Each number is 128 + 32 x the weight over its row's rms, rounded and kept within 0 to 255. Layers, rows and columns count from 0. The size above them is the row's rms in percent of the matrix's.

# layer 6 MLP gate, 1024x256, rms 0.214, rows 642-652, columns 128-255
size [100 101  94 101 102 105 100 102  95  99 100]
[[108 146 129 108 144 126 158 201  85 134 110 116 127 110 150 116  99  89 129  78 143 149 110 143 142 167 124  84 126 128 144  89 140 134 167 114 159 108  89 154  97 104 140 112  99 190 103 109 153 182  83  97 175  49 115 175 121 156 145 106  95 108 162 135 129 127  90 161 112  86 125 110 134 103 139  95 122 187 118 133 130 113  62 167 127 141 101 215 161 116  97 113  97 147 124 159 111  86 199  98 217  94 124 174 132 114  95 112 108  74  94 144 140 117  71 146 113 181 148 110 101  95  50  96 132  81 126 184]
 [123 133 104 156 110 111  67 112 117 141 148 124 152 143 174 136 146 112 112 132 124 113 153 145  65 159 125 110 117 127 151 137 111 115  99 128  79 121  92 123 110 164 108  66 106 154 169 129 156 104 112  76  96 123 113 128 151  89 114 194 118 113 121 144 149 113 154 109  67 118  91  97 101 170 168 150 168 163 100 120 170 165 172 130 125 115  96 143  69 147  37 129  89 116 120 169 155 124 103 207 114 135 158 126 129 152 124 108 195 139 119  69 156 100 177 109 153 163  91 117 133 156 105 119 123 121 163 138]
 [176 133 129  76 159  77 173 111 127 185  71 133 143  98 140 147 120 181 108  89 173 126 104 141 170 108 128 131  49 117 117 165 133  84 130 112 120  94 149  96 122 160 157 153 150 120 134 157 203 147 120 151 181 168  78 148 130 139 118 109 129 109 103  97 170 111 197 153 102 159 135 102 133 170  88  59 131  46 116 202 132 148 183 151 135 118 115 106 119 116 103 203  98  97 115 142 206 148 124 136 118 175 111  77 123 143 164 128 125 164 150 159 146 104 116 133 118 142 155  98 155 126 152 115 163 134 132 154]
 [137 111 157 140  79 100 177 141 154 112 151 124 137 132 183 139  88  60 173 127 153 156 107 139 119 148 132 199 138 159 107 150 139  99 148 127 126 133 113 128 101 123  73 136  96 177  86  94 124 164 155 157 132 184  63 127 176 125 100 120  94 155 134 172 111 119 223 117 115  75 110 109 113 103 118  88 156 103  87 167 130 157 209  75 103 153 220 138 138 138 162  97  74 101 115  98 192 115  98 123 138 118 144 101 160 113  80 131 139 135 110 123 123  68  91 156 161 148 121 107  67 114 130 156 123 183 140 106]
 [156 103 173 167 118 149 145 159 129  97 136 101  89 103 156 102 132 143  92 165  58  59 179 126  86 156 160 148 117  95  38 130 152  84 118 116 158 124 144 128  87 139 108  85  74 154 103 126 106 124  93 143 166 139 138 116 118 141 116 102 182 153 168 151 139 130 103 132 168 139 151 145 147 145 198 171  69 107 112 104 132 110 152 138 108  32 181 142  62 135 132 143 114 131  73 171  82 124 142 150 185 117 141 176 106 134 115 134 146  86 109 190 116 132 141 100 181 104 106 109 104 142 178 154 155 115 146 116]
 [136 153 123 136 121 139 143 138 173 118 114 132  87  89 165 188 112 104 157  79 140 207 164 122 139 159 174 120 159 163 117 183 143  97  88 111 114 117 117 113 150 107 159  82  73 155 112  82 126 133 132 166  63  93 137 136 124 135  84 191 129 108 163 148 122 142 114 171  65 167 152  97  88 181 145 179 104 153 197 103 176 161 139 107 133 182  66  93 104  86  75 118 123 100  88 157 152 109 149 135 124 210  98 118 133 148 113 114 156 150 146  96  72  84 117 110 129 172 164 126 147 171 178 145 113  96 172 142]
 [127  29 107 128 127 144 138 128 156 182 108 123  82  76 104 194 129 210 115 116 135 118 113 149 170  99 126 108 127  71 151 141  72 136 162 106 132 138 131 172  99 122 149 147  79 182 115 134 170  80  81 115 114  79 116 133 132 183 166 140 104 142 109 124  92 147 112 129 162 115 167 148  77 118  49 126 169 158 205 150 106  68 120  98 123 110 111  94 129 116 164 147  99  87 162 114 134 124 172 106 148 123 141 154 119 111 158 116 150 167 197 117 120 128 113  88 146 139 112  94  97  99 161 117 105 151  96  73]
 [ 93 118 128 156  81 155 162  86  72 115 123  97 150 128 164 160 100 134 103 141 193 130 138 135 176  94 129 143 106 112  95 135 122 171  98 118 113 137 128  85 125 152 131 129 112 187 152  80 130 132 134  72  87 132 144 132 131 138 120  92  39 135 106 134 174 124  99 144  80 137 114 176 154  88  84 156  85  64 114  67 128 162 127 143 112  57 186 115 207 128 178 150 139 137  54  79 113 125 130  98 137  72 108  95 144 124 104 149 129 131 110  85 128 130 116 115 181 142 139 126  94 176  91 130  98 117 101 139]
 [155 150 173 157 160 141 190  88 116 117  86 144 183 107 117 133 173  98 108  88 117 135 115 119  80 126 148 109 108 163 121 113 142  44 128 159 105 115 102 231 129 136 133 144 120 116 200  74  60  93 116 115 111  92  98 110 158 151  91 180 124 175 150  69  64 189 105 133 159 110 159 153 149 149 108  84 107  95 117  84  83  50  66 153  89 158  90  94 105 158 137 145 175 111  97 102  60 144 169 170 168  94 152 134 131 137 165 136 153 118 119 112 135 133 172 181  99 128 120 157  86 125  86 177 131 186 137  89]
 [117 139 170 191  82 133  77 163  66 144 132 111  87 116 143 178 127 105 120 172 131 149 105 137 131 150 114  49 187 151 158 161 174 116  77 148 103 125  56 152 130 126 120 133 124 109 158 126 166 125 138 122 169 137 129 130 138 145 150 124  81 149 226 164 107 114 153  93  83  86  90 111 130 137 108 115 111 116 110 159 162 126 144 110 105 128 104 123 137 193 140 179  83 124  72 132 129 121 195 127 120 133 108 177 112 123  58 119 190 105  94 158  79 122 111 174 110 133 143 108 137 128 167 170  77 124 108 165]
 [139  65 158 137 100 151 156 171 107 136 146 175 123  98 114 136 137 152  92 151 143  92 104 135 151 120 149 162 152  95 153 120 129  86  87  74 130 132 170 110  59 141 106 100 118 173 135 119 145 199 104 121 131  62 165 151 119 165  99 153 143 200 137 201 149  89 169 121  37 139 118  80 117 111 176 137  89 175 101 126 192 161 116 165 122 135 117 122 135 130 134 120  93 168 154 155 124 138  98  82 104  67  95 149 146 114 152 134 131  71 127 161 118 131 186 152 156 122  92 116 109 154 168 111 167 132 123 124]]